config.toml
n_layer = 12
n_head = 3
d_mlp = 768
vocab_size = 8192
bias = "all"
parallel_block = false
init_std_o = 0.00736
lr_head = 0.00552
grad_clip = 0.5
final_lr_fraction = 0.1
dataset = "wikipedia_en"
Each number is 128 + 32 x the weight over its row's rms, rounded and kept within 0 to 255. Layers, rows and columns count from 0. Numbers have three digits each. The size before them is the row's rms in percent of the matrix's.

# layer 9 attention output (transposed), 192x192, rms 0.0874, rows 183-191, columns 128-191
091:118126116097143113192104116142182123129184111130123123164155135167069165121086240128147170113104165142121132123146167114181124190138155115110140112157150151136131144134194065128144137102131104
083:142130134102148175099121117097179171098129070135169176161133061112081168077098167124125103102101124097178088170150092221139085134105121142114146113164061133091136150134139105189054171142130161
083:083134131125180122151143160105130071169153143134090078161142187158124105110142166102139124141119097180136079145118098154127133079144100043116097110141130107113188118101138155139110161129128128
094:177121091108167084083164131110170092128165095148131154155112135151164142095112124072128143069099156109072091123116159135101172088133108148143100163120106099153149127159147107111156149127138142
099:082156090138132142115098093094071116085112118142145114130091082092071152113103097102163200181111133139149123176133113136150146153158111158108088103054112110156121109144148058181128134091155135
091:094132070108143103044139173125091121168147059114144094111090077145118146130145142057122149136147122127126058154102122216159062076158128075184154114032107155129161053133069092172099094150145119
088:124127100163102140103112152142158089146150144123135108158106193189136120091074098115104162091133150053169092157121116126086090074153134064139107174092139161118149087071091116080124153188079123
096:167059098189100237114134137120184102084117097085157153176122146098135043109145104156145095109144118144092114074219170097190141126185201094079098149129172148155155180172150099111114127173145170
092:128126109054096168080091123149112141150118035152134079171090152085125108125124136105105152125109114162125136106191128168146088132087132144165162128140145087153136138087168136119119089086132131
# layer 9 attention value, 192x192, rms 0.114, rows 184-191, columns 128-191
086:169092101137093068167141168137135105113150148119084104099076193130184100151170097125067142140115076156098133123109150094167169198134123167141136119148156111182113087052117116076126092110099161
089:129114093146134070120120076168150189114072111148118168118110082127080144084135087122157113110121124104174166137136135097094146132146158164148122157066198076157142150124087162095181085157147077
097:139152130183050139128152121132107118092127099101122147069129142097124180119114125162164131160157156171138114139200131137130123124096142113199176143104109165095098127031142185181106122160110157
096:120114126086105135101110196156157143141153112098124164162135190190143135140149193051100109082135119141179163097178120122123159100156150082180167166099156119143166218065112183103148105090105141
093:195126217180157157191103109132149128089103181149104105095164184125148167090068082113122171177126119118108161147150059055079116137150110157145135211199183110133087144115150163106101155185110100
088:161091160089154186133107099131091142068136102119149092068106105148113096154191136154197095169153087169086179146117156112103132135144098177129107092141130145154152212174146127148125101055097151
096:113183115102131119144099144172128133114122186184123157131078049122124159134136193168173150118081138175171177130080104132101105164116107151149106096160110079107183085075150145095173139093097147
089:111098132173139120183113137126158057119069156151158142137119120143110165072152133171188056123125168081096113125060133082105100134119104100159114191104137147114098092130083062117108145132150086
# layer 9 MLP up, 768x192, rms 0.128, rows 0-98, columns 128-191
092:083108103094129136102154138184142140118108182144164120166181129181128154158051117111080135173148076117118113070154164101053087119147163103125092101221167116116178171097173101083138141092155159
123:119177170124114131140134097082112118139162187159160155117137098120100070099103167157147096188108119155136089178088138109139024128146169119091128171089107132082173091145166167170095078129095144
097:136122133095099153125098189068143130116123151110184148149013215170153101172104092148102081154126175183176124159119158151090119147141167098158148181131157128158090128133120108120136128152178105
093:191117098139101182132144148075125131147082143088141093123121132139171154085129117154065189138120161112185149103180069143050146153185132174166172132150088118161148096134103137077123136158092060
095:110120154100108087134131104125106150158130150122187152144145144139120123124155180131106122124090087171088116100046170161159094089164142168169100163132160160109102134127121121136061098165197193
101:087147161158148133176109202111151103134093124153128122150144166069155139112202113149125096149163118158104176065110165138150073117099149139069107088118055103116123158160065104157109138162122178
095:086154136115112126135115095096070159138101169135104154148070169097116121115122119123156146118099075105162176145130152152103144142125102188168098176180076147124111116102087133090135158159162079
093:152017079074073124074145103173122166106167155135124080148125120120103120110064146175134173107132124139139172180182116172194146081196120174097116130136174063101118175121138160132155094163128117
109:057130181124033095093161159132065089066117165111100124156121120074121131120110131150151118088085119132118134144137125078110103141127175115108119162085141129142123130128162069158188139100106131
099:165153151120134103128202082145123134180143111136138132118113136124145100151127142133057089155149108094051081136081146051135137148153097104158199123184135074069043174098158152202144143111113090
093:141084153159102151173132090128131098087155138084112130194195097151115167122136096122068110159079133161146159116217126156092119123110118171145102127146113166168130131194101187054121137164149143
093:156079128137071111104179140113123069115080146183122057088093112129135116071114099172114199130162104201144156109102150202145138115158150153143106171181142095151093126076148155099118104089157146
099:071156115169146157140100069179116106061077195155155121116154119118062069150146083100165121130078104097159150111117070074150093134173090125137110153086158142105118099092144180202126111131138109
103:170125136153130145094132100081089111047124088151083123115146179200076163130141123126099136178072123119133133167128147081145147130160097127074091090086103133114106116152195115127120116111160043
102:181130194131138152114166126159132109141139107151052140098178178125169115109089140106070088149147108151175183184133087113117123132089143146153166161190160169129100150180136131173083130097148180
095:140108154093132106151168182097069104104154148136100162136157135153101137142179138107173085143139137105154125186151128132113155143134149089186146094107148104119124132148174116118141128117129100
109:124108160150139154104076143057183058119130167132121136176118159096135097127132153141139119138162117098147144136147162101170133168119109076152064135162135139053145093146128173169123114172106139
098:158115066082133124253138135081165065111073136165043096135112149148087219111158135167073167163137133109123063086147126132157135114096151108150102094129117128167166080161155153162199084114098158
092:136176127133074096158171143133123119116130116146165150141073179168148181128122136153096121079107180117140137143147084161106092057131151100158144167128119145124136167164136110064165134076174136
096:122097141127127129133135136115101133198132119110194137189163144128133125103183117114091138150125148134085206150097135146151141100148142115164149102107201131113143199073131104094153108135185137
098:165120107143114075141200092122096125089152141096141153140131185157164128103183080118093114215142159104079188137083094194093112142126113125121163137130081132115213120118098099135129147160154105
110:106113126092115089124164128131071137143164096132103070131114166141087142165128175149130074108117115090138140102118144120088137114157143086186147120175111094187142124118131104138108154114095123
110:112137146116137076153132113110166152167088068127187147148171118150095094146092092177141115116064189058106175058162119108156100094157137161092196128148093126185106131094100125124125146121099158
106:093106127112148171106195133142093152113131153054100113114123143116148098056176153119103191194160140126138145095104154122128184143111167147123163102168105103087138177091177095163162154144135066
112:134154132164095069100148135087118108146097100042112093102063179040075093090145128151086151071107118155137119097141137137120144140108166110161145112116167087114151169202126131159118157075088121
097:174142096127057125112170153078103098141096135109157115108151163105163106147067129135185106125158158129097106113111166192148090104112094167172077133151080167101109173140132081107152064173104099
103:139110139158115124091136191108134128162094130100115137135112122127099139123209134187122137136147130129116141086077160123139092130131142156166121149100051114149045174083139115128115138042142067
102:106149101091170182136159107130077171166145140130119133105196189149129110117120131130123080125073107178132169202106145123111133129150160128151130167156071139101136126143147112117099031100103137
095:103158160117132173095114097170083110135151096138081125139104183207113174155190116108116121098116152172107149120155148167092128169128142116120145100179124158112110093139087107144128161083163153
104:154169112164136099069133077097084103130183150107147174147196165148090128150120134185099101151123128126132076130130117155144122157120153132116193120083135109142106112113124112096150216087187085
099:145111191117128189141142096184156155112123125109140123123101125139137144101123141156100181127146180089151216155121085116139148133138096134147143110083132145097141135123110104064129190149151087
085:104087186122099058141137105160093129094163136090082079166166083092084089176113121120149130162154130157109097075102133135139115178131103096156166119125104150137095120119039131124155117107079097
085:115216121080098158098133155193159094195147141151177089112152100178129110132168177099085084110139162165067195153115098126131086175155074144146102134108143137120092079161131082081145106148223125
094:163190188140044112152139119133111123177170116116095110075131126084109150114125118140166147181124157126093099115167154143121153101137101116109142159129088188180122144094050106134113129111171125
095:083118121146191166145128136189137107144101130111123131097135112165147141159098116141109115140130124180115174050104182120111177123095112159115103119149059110143173134112167149097133129076161105
092:070133152086093161139149204117144108111136137105059150168185059182199173110090119106092139175078108093128092122064105167188143092152166095130180148109119065182126114117075187126126119118147138
098:079075116136087143075047147110154090093127128188092113099163167151121169158100119156120129093132115050162033120122124039086142168143111142101125116153119128129163123203144095119112077136123112
092:158176107142091135136181120080147125172115180142102069106073149114104081088118156149126121148106095107176107120122156166149155093132154112170130166111100163146049126094139053129130157134098103
091:104138128178116157141156108162128139119158117121235143141160118124160106120110127092120114102147091170136141164149095084104184158159123108159125148164065133115123084121094110107044147126139119
106:147119145122159131142140083174081127125145130148130078082139098133095121185145167100123095153154131143037142121122100168150087138103105128169105114174146118118168208149109057127091119094154149
097:134179160174150127147114128134139152074064131119098130118145097087059109145128161179134128115116121103133105091095116086099116138199176201111111118085088087136119182131116168105106083135166078
097:087174172095083105136137106109082146108147169080113065110123165139087134118098084168068105100073126164125126111064128140176090125110123103140109124112096140133117083081102143106146159116113148
100:160141073116126157048110155043119123122119092063065075140114186137126139124068089152128197155095187128149191089074152138172153110132115140112128126163091152178093089098119119090154231142147133
094:110113083134186153123147156219126120133132098119125118114160195138101113136213094137134135125136142111124091125075117155127087171159119103094132114136121163183115144165109131161139127154145167
119:138082117121115128097164105124139152124068139161125119122123176172165177144093100135129112112119191102207138165171138160138137149137107093055141102148150141075085134077155188137142137157054123
095:143132084188116092096104137154136118104150158150124112140118146122155206175160107145106187157085215144135124130180101122101158155124075104121167145093084103088147140105088116077189094106144139
108:133106084171098148076144104150087171134120156049109143132119116071143094107114113123132116157087046141135138108162095142111143139135079132174126110098151174140122127078119145156179143143097095
101:147155121121146088116116088122119100182161119056114069172147128100158151133144144156075123076102127102080124095140130108145110133151098127169200147111171196101128118080137091113148168141130146
102:107167144190101090132095163187149114173077141102081137145125176122137138121128132148109154140113082145148114088110077145099137082192069143141160107141134058170105110171124157154040122135169138
101:121179135119121117139122110146119109073136091155085122139117117134115136116168163110125110131071122183165128120101097103061156165068153061165168096169144128103103086164124150150093156137121120
110:109111139089131163167134114121163095094125123153151135120131101123065084124149088157168142117122145196152114099123179107126144111194157113139090124081083085143044127125111156139166129128127105
104:112139153097117133127120131125150123147161104114172151135117156114165169112123078107112072153094162131171134159156129068100125154177136182038145093126149164126108143106085104162057109149127133
090:097093154126092128072168092148157136121137154067124107120158101147077079120115119150106100144146156148104153129090107021108111129151132145205127104147098160127118132169109085129070119152128079
099:125093126115136085130145178146148123153141099152105155112160082157155059056095160123123133161150084165104132160076170117146144138079120112014173157215110137166076126142141100126153138117125134
088:103181195155126096081212084171060115149128158085150117173154119159097167126149180124100182166107091135137129179093105117114089159107101102121060128068142112183093124164057138085104096101110138
090:125155152108093109115093163135137118098189133148138128053174111141124130089130151083107182188114176109091122171136132084091164095143193131196076124147111144144107118149078157010124163164138143
093:103117176159178142113127081121059177116145081126077107085176103130102158134099160091163194134113162127138145136107109117173134090134158114116146124164105168141192162100198101117145156072115110
102:112132158144112111134137194148169115127134069156110143137133199122086150124114108147151166095125129106098077141066200095112135148102076153173123114193089158152101135123094126170144079122116154
098:145159146146144085140182098098101068137097123163167093099103151148101143120141156121160115155143132139104123140057157088117167144165181147080201114148139121096130134137177139171180128069092091
096:191124081133167132176129081127121155158137192089112148095148129113177099145145147084116093202121158142111091103131069084135091135171136119086148111073077167207142103120149149159111108131137077
096:093142100138149129080124198167061117118116149114154123128090140043128117118114165164154161123120156157111106068128095159164086115076101161109131161174138173099181098135115092104091108054089114
098:134098100171120083141157128145104177090151098191068097155150067103208088120155139144124166130139145122160115109125172111106106122114109138151135136124123151114093153062138116082108062085098064
099:175108082138122085152135130139106117099135167082106134165099134078122096243084084158158082153079147134178163103180091139116124149212129145112137120123180099134133096112106123142173150118169138
106:130147118158119121105152118137096157146116110120107136118146215148122120127085155147153118100119081147137180112144163067182174111116146140093112147145165145131132172117155095067170125120115127
107:170148191148094165167088148109137128074136113103112153148135096150173073185095198125123094167104102109129121133127176111107154180090134094167174088135102041171068083106162123142150153184192165
096:127139134159141147118212137153173165105087120070192138173122180134119155098150096156019111159126170118157170152161129169139185156131094098123117165094127071125134099134143098116162135090132179
107:159100141078157107156152123120083121107116218176129162110083177143089155155143189114136161138083123108128078110138152132109165165124135123111136114113134120080135181121056122128183111174123142
104:184154121084114125134135122133131127143168163161155151129165178129100127134076099148090103085151112160123129103168070106178098149182164161111125158102209045090097170129115159135110099169150143
095:122132170143155063136066133154137193099140124068168158159117110110112138189130128151148172124119086167155132119078118112137103134138059104126152131159147163061148105138182142135135151125105142
096:118112127133128098100078113142094061152139133058194141081094165071174139136099162127152105169113141102085129154116156150103065110150079142130132155121173127155137209107126122101078063093187135
093:166146160078200081183133113125150113126067169140101154114091119113106102093072159080128059094115110188114119167108174170093146140138141093215110174153138126144112167141134170147140133138147136
099:127125126136105090086098125152124126095084116067130083167145117120188168179134161065122171126154105114151098121122105155120160127123112134135126119120103147171159128130092153185095143155111155
093:147155111137087111135141142158161136178089118114184193114122165154103172173031150135152140176118141122144149119141143142119113103131106169140190159183117079147082166076124150132145122152078107
104:088145054111160103137145134121180127075176148159087119099152142077147163106146130153134139157151152167123140108064095161160124137127105159195153132117141170158128087135104133111152107127129104
103:159120133161198147135089138157104131139125125158078130127087141125098156155185097155121147182135142114114124151168158079086107199130129057123146131192081097099090121194136123173190182151163100
111:090076108158095161184109136103082090064125142118069136173133067178154107085122134147167120198130064113100149177124154135150154105129119136095199153142199092156100110112084096060085161130191149
108:113179125151122111167163079128147113099111160083047114165185077080145107115185102127177177140158137108200153116129100195118143165127108136079097141166121118159094163132119131077084160159135155
101:121105123123070105164128117072139146146132095125160112163100138132138158115127200159167152137126117161069142167137180152122177120116154157114155158071153169102067148080100120125165087138153146
101:089082129194079142111142131103087098104098075183119149083119139113142114145122152167166137147138147125079102128115065173143168134138130105177123099161120094097147161058116137090097095129116142
103:120160129109092125045075151096153104106054146108087129114116156150094137179153093116124119190119069125110178152189170111125146167139151202053088103128134152138104103203117117122153150122135084
102:128171066137120138133174067086131112051125123113089159178160109110082113140088111144108102215103138080182120090089121057147192157113153141144094128137106158187079151143182126164166185166150090
093:147123150114202097134100065080149107049122113147099091192170109086089075119094123121121207126169115118129121087156104109178129075153114088191140148148167117134114061132101133076146111086159161
105:101158123145138186180197102118114080142092084082112089134128167128098136096144149175100154089143172117185136097232135145101068163101098143148142110194123145126114146113144079126116140139106123
095:103116102120135155155170116135090103113125133101159150193179165111168138141145097147093136137097120140125102109083165085138205105170096144141133196186072158126113077114180103133126135156150112
106:157155094113059134112101111167069119093166140102096102131163091132165124127073156123094119122119101114098173109171121195119147112140096104076104101113094143199103157109103137173136132115091112
100:123130120148169103109139187066123112088157107103104070105121180018088063083108110137091114102127102096129159067126106151114167089068091085105168114162084112151179152150145119077112130112107176
095:098145142076140152146199101203120063172139087115082145145068114066128156121132122158115093124114145110147135192151134134168109150102124070136092156093158130096066136138119095059068104173189134
090:096115097165155125139190118135138164141110100122091104160160159077092082146106151130085125125104094160151137111109149158071141111103090145145084093120132138082131075134028139140159136162138089
096:068111184115047098121103125166174079112116069126133196113155138110139133113122131119102108114210113093122075127207130148147147151129139160097128092168156132119168074188126120191159123138064192
105:154095139144155112120098157152156101110117173143094113171162039071128100102092119129107121125136144090111138148127107087100087128164161085109139159129097174159096123124141113147148101112097134
105:142142147187112141107099114173169084120115185161070120091093112136108103146056080097119115178095188152164232115100166126070119112138117151156174124131073154143168157105152143131166120096088112
092:074155139109070142116094117100125099151097099102159166067093152131113101086161147143146058138140111159095112095158115105068146129102077130154092187104100080159142123153128103120169147138141137
107:075096175123077192141150135162096211167106129137159166119164131131142176134084119234105145177154118142137082146148131102084185096146138153093146082135157088146147098101136134136165145127114096
103:103101127112092098122183093153122140090097145108176171071131085141117113074125141174123118078140116132128132070130115166087070188141150150076132085141065100158112127116091194158159123142128161
095:158086156075094135092150139186101179148119066114102117139184124173137159085116131133132133131100147230065189125115095074149134126128086169137153126145095120103196103119078095163140081102059116
091:134118163136112149086107119094126161113142126057114132144140127093088121139136146111088116128121108156175089154079139082135120127131070153094134094162128173096098091128197113163157132144112114
097:079180123168099088183086167048149120133169088162127147138089153091109115116096142080116097103169218116100179123177155084100081146189152115129160121066109124093129139157161165150178110126135120
107:162134134115105182066161109123147131091156152143118126113111138140157144091089139137111129146138187147110125132106127137157153106193142119101111101143085139154108088110162150122163170088075104
093:123101083151119109133110137117105160146083098133124141048129122110148129154104089132095140092096052181125158150161088135108121138073113105128111133162099132133101182059065105146151114157119119
# layer 9 MLP down (transposed), 768x192, rms 0.138, rows 0-97, columns 128-191
095:115187215222145159163109133196112101113161147181157117080148130173125124148136083146119165111062105126070157181112119116127179124180172107073130162139130090126138108088185105151167137136086126
131:066118142123179114105115127126194096093123122099119121110184110157104119081066150117138133122101149175168164090114149189133122098111122145108175163141102101193127130090120111194163082128105102
108:108130102135077106071192145163114156117119131093084116105202114113041106091096099156190200100124105098134084102176086059140098174077088091106158119103132136116136105135072107172148143164122089
094:141174146083113051108145071091144141120159134088101096098175161142077122163128155116097098139145124115117070112138193098184097155093121151063062098136121155157094105128134160169181145134113153
090:132144101112093136099130147051144082069111119136129119149097122116107114094085127145154169125126131124125130132135140129126114116135119130128106167118136117106135168109169130164129137124069095
098:118176146114100103096088123114121152139142103061055152153169164135187065079143131103144145106119132178141187187083135141114076106101096156147098151145118122126149161131076129186046169125143123
099:142104146080126132124168121199175131085160160140136066173167089096130147131067145126177140153142152104139124153117141155132158156127143099120164094083124102119181095235145114084150174057153138
088:117141122158143110116099125121080131142097100119116129108156139185123122130189129133124132109137081151149106091124137150129165119149089190129085162155083110070195081126126129181124116136109116
112:089137144113117149118152149134117171112156194119132165103078138138172148118141085106120122105110134164102128112125152076081153153125117131106130099166105151172162116131094168143080109109106148
094:139106072118117117103110165153088150098141142201135140099107120197200102097142094173069131102168126119149122163113150042151164114157130108094169099101080180110165118155114146142156146189134125
089:202108074116149085108101146118088118133164087149171097091142177105068136136141158158130096115163143109080136160035093124125115150133162153093106141103149106180160109120149087129089141111128078
093:142131176149103129162153076159122207117165120111132191118117117077113155107168156188147138048163117147154132147123133139138140150109098147114129164139162132174124121208133133143147141068183134
100:161056106137141161157122134130180069161181131152128155172115117141159137085147137089165160140194085117118111097180114123158148138174157133189131112139101146091033133158143108135112141152194154
105:173145126079112101108097095185124104156107160165141133104097056093117130075190145110119119083200119156108151106155132136131158140128122205128199080083178156085147144090078114183104112180135143
096:142143022136086105154128126093144078166069127109131132130110063135099135152158102176142131096103121154131093127159124093058084087083093130141134122033142098131082136079133149090181109170129137
086:175104185120115153124137140161169156123134133125138102116164109095135159124077097073106116141105121153102196097112114050166138116121111146059122128154136163173178167106119144133123127149127133
103:125120046114122183100082228107157118138128137133143159135136146096145061171103163161166117166128104109114119133115091070053110145059173147162110112074139114118141097124140152108142121155154157
095:085104161127134097160122164126170143131121059130105092111166142093127168164141123152109110083067142096108093154132132093146123133122165170172118091112102125165137176194111143078088115132106121
091:163130083166184172088069182108149163132154142171155132110098158137119118152156161177167132152124120186131119130133114159149104083083152207089092147189120064091097111123124048145144125112123163
103:146134156101148113105151113112100099109109126130081123100125092148099096079122156149164173131148193143127147063179120066095150112110169130155114120173190173116068083164143070141149067117115133
106:101102157126151102135113162151132080157108153130133140084078074143108158131069183136139129120067106152158115097125157109120106117123107159102165160137126134118114153190161122060131143094088130
112:072104177101149162109169150177055107118137162096161165116150067146153147156147143157132154113143139125210143146113150155138144204129098135172113118139141114121126179151123150099131164147140084
115:135158126074154138140082094099166136074130122107121157110103122184134093140099088159134074142113119103104186142187132117091098100123180146115121141119135120210111125130092137158121118141097174
094:164159162158123096150127122106063107067147140107102179095129113090109198126114171161115082160134135131162167178113140107125171170170143174170096129193172110146145199147120127151126059106129165
116:151164149130138132131120171159124147094065075100134119081135130146180126162123077127233151114128211201149161147137126135157115106088186135105133112126165089099141151228104140135111092133122147
102:169118171119177128123119100125055105120181151081088191147117141100131166155109131110086112136130156107198143182148139153161138153105122138107147097127084085132067128155158163106132126134150122
109:166163124114146102094150105123117136105093084052088165124143166140144071096081133140125100100127194165111117098135143225140113131177089106124084143083144114068137141097125078084143159095176102
103:138105110166102132116144066158156103117128099109190123096126141142085057146183169138150119155148111105186122124079125163142163128125124178091188122191112130105071130169113126149117124157115143
097:167107112161104178162162140122074182116083171093151102156088130127074113158110088078101141166177127097126120140156088117152106131151101123159095127175086121116102099071111183137171097140121132
103:148132158087135079179141139118092133124139138103113113151116104115144133128147156158114100159163139097071111083088118133139125154052111151151129096115140102146145153152119156060117088079132119
101:142179168106131110081110121098114124137128120172117059118137186188072183083156092081150117087131165141148140102141131153137103078104125159146102080167213180156149106128109086126170078126136139
090:162156110087108165187164183101128151146096102139189102125136154168157135128154105182111079132050078113170145123121157140144137100155127139123067134130181133103213139079169116147095118086126124
087:073141164227065172100165136122119129135111110134125042099157127127131104170067164155160154156125153139133041120110097096098192123165185136091102133141114111087140174157110174125142135153081117
093:116137131044175140105145153073140151079118150177157156147086090165201155158095101159102115211099104111099186143087140144134138129090087110190138199068175138117123166106171118100122134096121122
100:096118130088105153128139172129036110132149096117146175101165092078107126113158175144158156159192133177125100101121120092153130146144185153103147168149132180158137143134154156149162165115111163
097:108118103168201117120124179131124099129084140159071139099103124117192186160083096117093121102185091066142097092092131138139159133147124109110140145144135098127162119145112184103108113093195094
098:119186066135130080132090064081082120138109130123112133118086100133166077082204186083146151109133124129071146120099126148157163162137150149203157104114119154098181142114056126131162130151118141
098:107120086126119125111107141089128078150121111069091079089080123155133193082140162108101100061169086121213154093142182068153175114102148141084147125117152115138125130145129125146153153150141131
092:096062121076126122103124154149138120157087144130086157095121118142090167071177098133165106130113150130103059089109120077148079130066157157141100092141145144121134137116057152169114093114114134
069:069116117104106137140110141103107109127150144163118161160084114087204132133103144149149102113074117112163097143151149137103117139153142186184177128092144149125048074098132119103143073123107167
096:181125097129102121144150131067059120140100131149183113122105139156138118084129120071148129125146099187138123183123118197130080167126130137116136123127102153072153120103189142116157107173123189
094:114177135129068114112117105071199186060151155169170126175112059136121123126089152124159158104160177082179203110087186154119125080078189123121122119165189124111169176165149076106110099074111132
099:145119169168170161146115152104127092142190134095154115122146136102129109115157127162135116130097165156144146156132219094112129093155115151102178157151174160145097175138153144150166165106152111
086:180141144162153109110084130137162132117112157115126124144052148113100089160126140107132122130116103158142129114122125164114160120164099203140135119163142100156161124127054190137124082191074051
111:083145118104138089121128133190134197140117090107057109081082120130111110169112071154133165124151131098086098076079121058149171130205111179091110119171110122102143144093108091116100146136136164
091:118118140094133130086131153075142090127173123140112126131119089115110105119121168120146117089156111103145095128135122102137146128140109130170109115184104142095085100159166121101136167121160092
106:155115064091134134116149150084151129105113133124119133121144149074167165068098156145078130124176134129124150146117151111185203094078171159118130174136114151141171116139173201116139115109187097
098:090139113145138140122106120106142113201162144097157114055095153098157080104159121118140102088120147103160146103160155149168057193073127090160131149087119146163108117132091150148127131046159149
101:158099158137033147192092166093115144192119193136082169154129168148137151199087101145135170102118101126128149072114126133086120163074134112155107117132073162097097078122143102109110119118149130
102:103102098147136064083165153090126124114111064175066084181139146109133105138157099126151113106086065142099140099174157090128126177126121117114099150175127140153151168149135133141185134162104094
102:161104156076130092170157096102187169174129150169160151121145151092139059117148116142132135164102133157112177136192142123125155143128149114133106150116036123133104167148121132154099135151165138
098:125170104141100156068147081106150120127110099178184090107158139131154124156138093100139117128046127106163131119107163127121118129162119127079107084172146115096121151096162213154100168181149089
082:177172127121128176156090175142137090139133123196133212132109163181165127161105131129145130121138106135165118119185086000132132152104167119191102132156122157086127134113101121127096114118088170
098:146113113121116057137107082087101162169147175125209143149116142077131108149092213128090156149148118115104132169095126142147160150099101157134162096122190131151126072132096086172074124147153108
094:107171169148164184130130123170160143113179135180156105193132093126177179125124140153193195117102154150138089135096140143130079139097168087122115123115115091153100122084153125112128113086085118
085:125047107125137084125170127144136089125100139109092131142142144137093156132109060184083131081105155138132103089086135097172099160105135119069144133129156150123140098184179121150159150069069067
109:047148101146126136138115164129143126127162102095156191134069139123095115085143082190118119130143166147153130166161095130074160127113106136138148142139124098106100123143121126190159105195127081
103:142145058118135119072136131124157092166109137101147112106100094160136132118124144167175098134181126176139138174116124091111159162123129187080168178160194070150139131134139108114129130055108188
099:148116131117122193148127114161092119195132144101112101146092162098117142120137141135104107105148115166130054122151110116146132146100113090087119131103055135136156112185153067160129134140140113
089:144099132101114180149120078162113124108081151166148154139094102153100143111153148146064129156110118124161106123197161144138129126160139132143118122134127127158144150106067076107093140161185076
099:082108086112122115180133066115092081109096116095073130150103152102150168123147153167137149105155170157087100143128129075173118139091083105157169119133183125128133131111108102176096169119139143
106:112127114202166190138124127115118219120094125151151116151107135115122095133125118141143113076104165148107088083200165170077117098118147173118108156154161145151083142165149133147152152114105154
104:068167166123107163161092124118123118124172126170138140160100135151113127070100224141101133134110145170136118113108118156130183101176144124142152055143116158129153107097194141072062121115096117
102:103117156139114135133117098159138089123172146112165195101089145163241143117093149112121130092073120179126092148188139093165136137151085126106151056193150112150150151142097172096123135171180200
108:097103110128213110127045134138159111076083149161108158060168148122118179064146143136147089110125111101139128092152132045115155094120090192113119130174095182128139131145119113141153063149110125
096:154135135147144080123176149130140118098140107093094090179127119110148109138132123158107132108145128158239094109111141160135138145179140089116092219118092156158100130185184159190129105212112122
096:119106106120142096098083123124112172154215103122127129112105183147111109078101158115156132193125091107102148163140109136114138148103128148126104127152154101137125063156115154109146154118111103
097:145127137124105135106127166154109109120064102130141125124073152136145126170147162170130102182047189098124120114167162151049160153107077134068150117131176169076178063110169200132143229158069068
093:131123129173100120122114185109181104127145107125076100103156120168154024117178164120096145064171157187170147077146092145136117175161121127126126136094043119131173071126134162100148126096164118
110:148078069167125169146195156125107119120123077060119148141120135117181140044141171123155117072096118148168124105123134127122097166175107146071053139166111059158155152159074122143108102134132160
097:192154129141135074107089167103131080115140119117132036143145221126124116183116219140151154118128088101101096074133121088140128135129152140206111150128144115126134141116146150149082139169081106
093:119121138091150113147129151156140059153136053108148180136167108166087152139081134151092115125128121098109174186124151114096148139110140102121127133190130120107122156114125136106161115108144115
096:106045097112105130148086131147176096135119107137162155094195141120124139152154127072202116079101143137093212111138130164165125103126119128126114136164135119144170160075125090148198025178135160
104:127108114185102163156162122120136083206106138168139133092195092174106144204182099063105139134084093114109135151121124168155110168068089109090127117104110184141150104128137116155128152175081141
106:136127100128131127166126142093141088127087068144111165139158181139207103053148166174147101162171131032094161106146171100115112147059153113137171120102145114076159136085103111146085126143090065
105:127158140151067114101019153137071120061054048145166175117117151133158135107109120062117176165158112107172117096179127181114180097097133147090122103102073115171122087144121154103184093115115133
110:115104058148121139119158140122091145115105098106137183064108111123157128136133094096141080128141090134102209097125189114129131117127156105086158154099104066116118152149079147173092120083098137
092:142111112196083118138132156156191097129229095174119134088117099088131071148166147112122136117150174110151094125156101097104111080103102101146173143154186176124130161121125100159106146145196100
104:157068129122104137153171127126097118153144141110092092071165146137161122176131184175116091131080146152125110107190118123161127113122107143127098174140080153102169116118104091123102146084100107
083:149105138106084109121136132090117129127188140140102109152115170098106159123089185122065120109139111187160072074105109146136175152151161025155105191134172111140149127153165140117116119133105154
098:119170078098122075046117155097108119134142114206136101148123185108162124107142091181085152121165131146109122151139191118127159171156114169112157155143151138163096148152139173170123094087132115
097:110153108163080136083092155134162115092086102069134074108129154142100101128091099026138093125068133139170176125076146141098129154110199128074172062199123140098102149169143119097120141092147144
103:155090186143121133139169120119058095148150118145129132133120101146066110133133071086136109168170134134152113163130116144112159056145126103146079114157145129161121089103092090161112139135171085
095:162142128175148104138141133117089162150092101099096146092132107106111136142103125077136112085111185113154160146164087157155172067130103081063183183089078118161193161168151127145185155100083185
109:115135107166235124088106117131151049178096149145081177143112115110109155115147145101122098144151086106111125154122156155164101178135177114123110108133161186158163163174154173110137168122102153
105:163115138169151122155143181106163073163135155136096102119129181149101093139128133145136178125223133132178131114082140108143191144156101099122156131097161055126114119136123118120070141118140138
095:102120031128129129186146145213143116169130162168138110117096125100072139128121154123196144103129131101158156156123138110128176124174156135147106118088059135071132136148135086121162092180138132
091:098101115158109132153151129111167140124217139102155155137130098121119068158096152111105207081123093149091107168094125142150158136086163135184176155139179149079150132179103125156131145166111111
104:120146171149142138132107128176143140145095176085203163158159132100076095144165116171103071215082162086141091154113140112087093072145112135163138112146120116084140139096150107140145173121150101
100:150189099164163125099172123104116078063162183165138103178149069146113172166173113097118084110150139141124077092179157077164130122102134167116147165172171073134086171172113129134161135125178108
106:146157109100103122177198129169162090169044127146167161132092151071153149062066191111156155119157198123094074134134131068125163132118185103133148105138108111127184098104189132149133100101183145
097:124100123154188125096071111158158139108178083147126129102105111108056105156119134162122180105141144109109136154091185108115099102153136157042144121162121144134134114113161116154107144120093061
101:133149097116176172160119119036148093167145152097131086136175097163125176089089111140104099131142110129134065090168148076161131107142142141118122097149148114083114177132155141112154114125126125
103:151132171148163106141122128126131163149112109138131132134164128056141121162097081117144150224144094122104175156166130113158183116104183135115142116109103093062120206121150191158125082090152190
095:140152128211091051097106109154141103099141138095141123093064105152121147142138028136126119108145117115117187188108155063051116166144125183112170098142130114133207183165128130061111111155186136
094:099080147138103114151133119142179130158156183204157100118067146175144137183152109108137161109120136129185171150174140118079115116126121174135103159073159138135131167134096119155112087141096091
092:081159103149139089198120089056170122119104124123091097138135138133127133098147120094161130085150117055189165106155135125166104125088196122105168130095145052129166147168103062127139126094099102
107:163122078108131140158160142164119103175143183085126060118178174102083087147083077163134154119116180127122123087150140128086155151113107105068127112165134152163146101114061162068145092112166080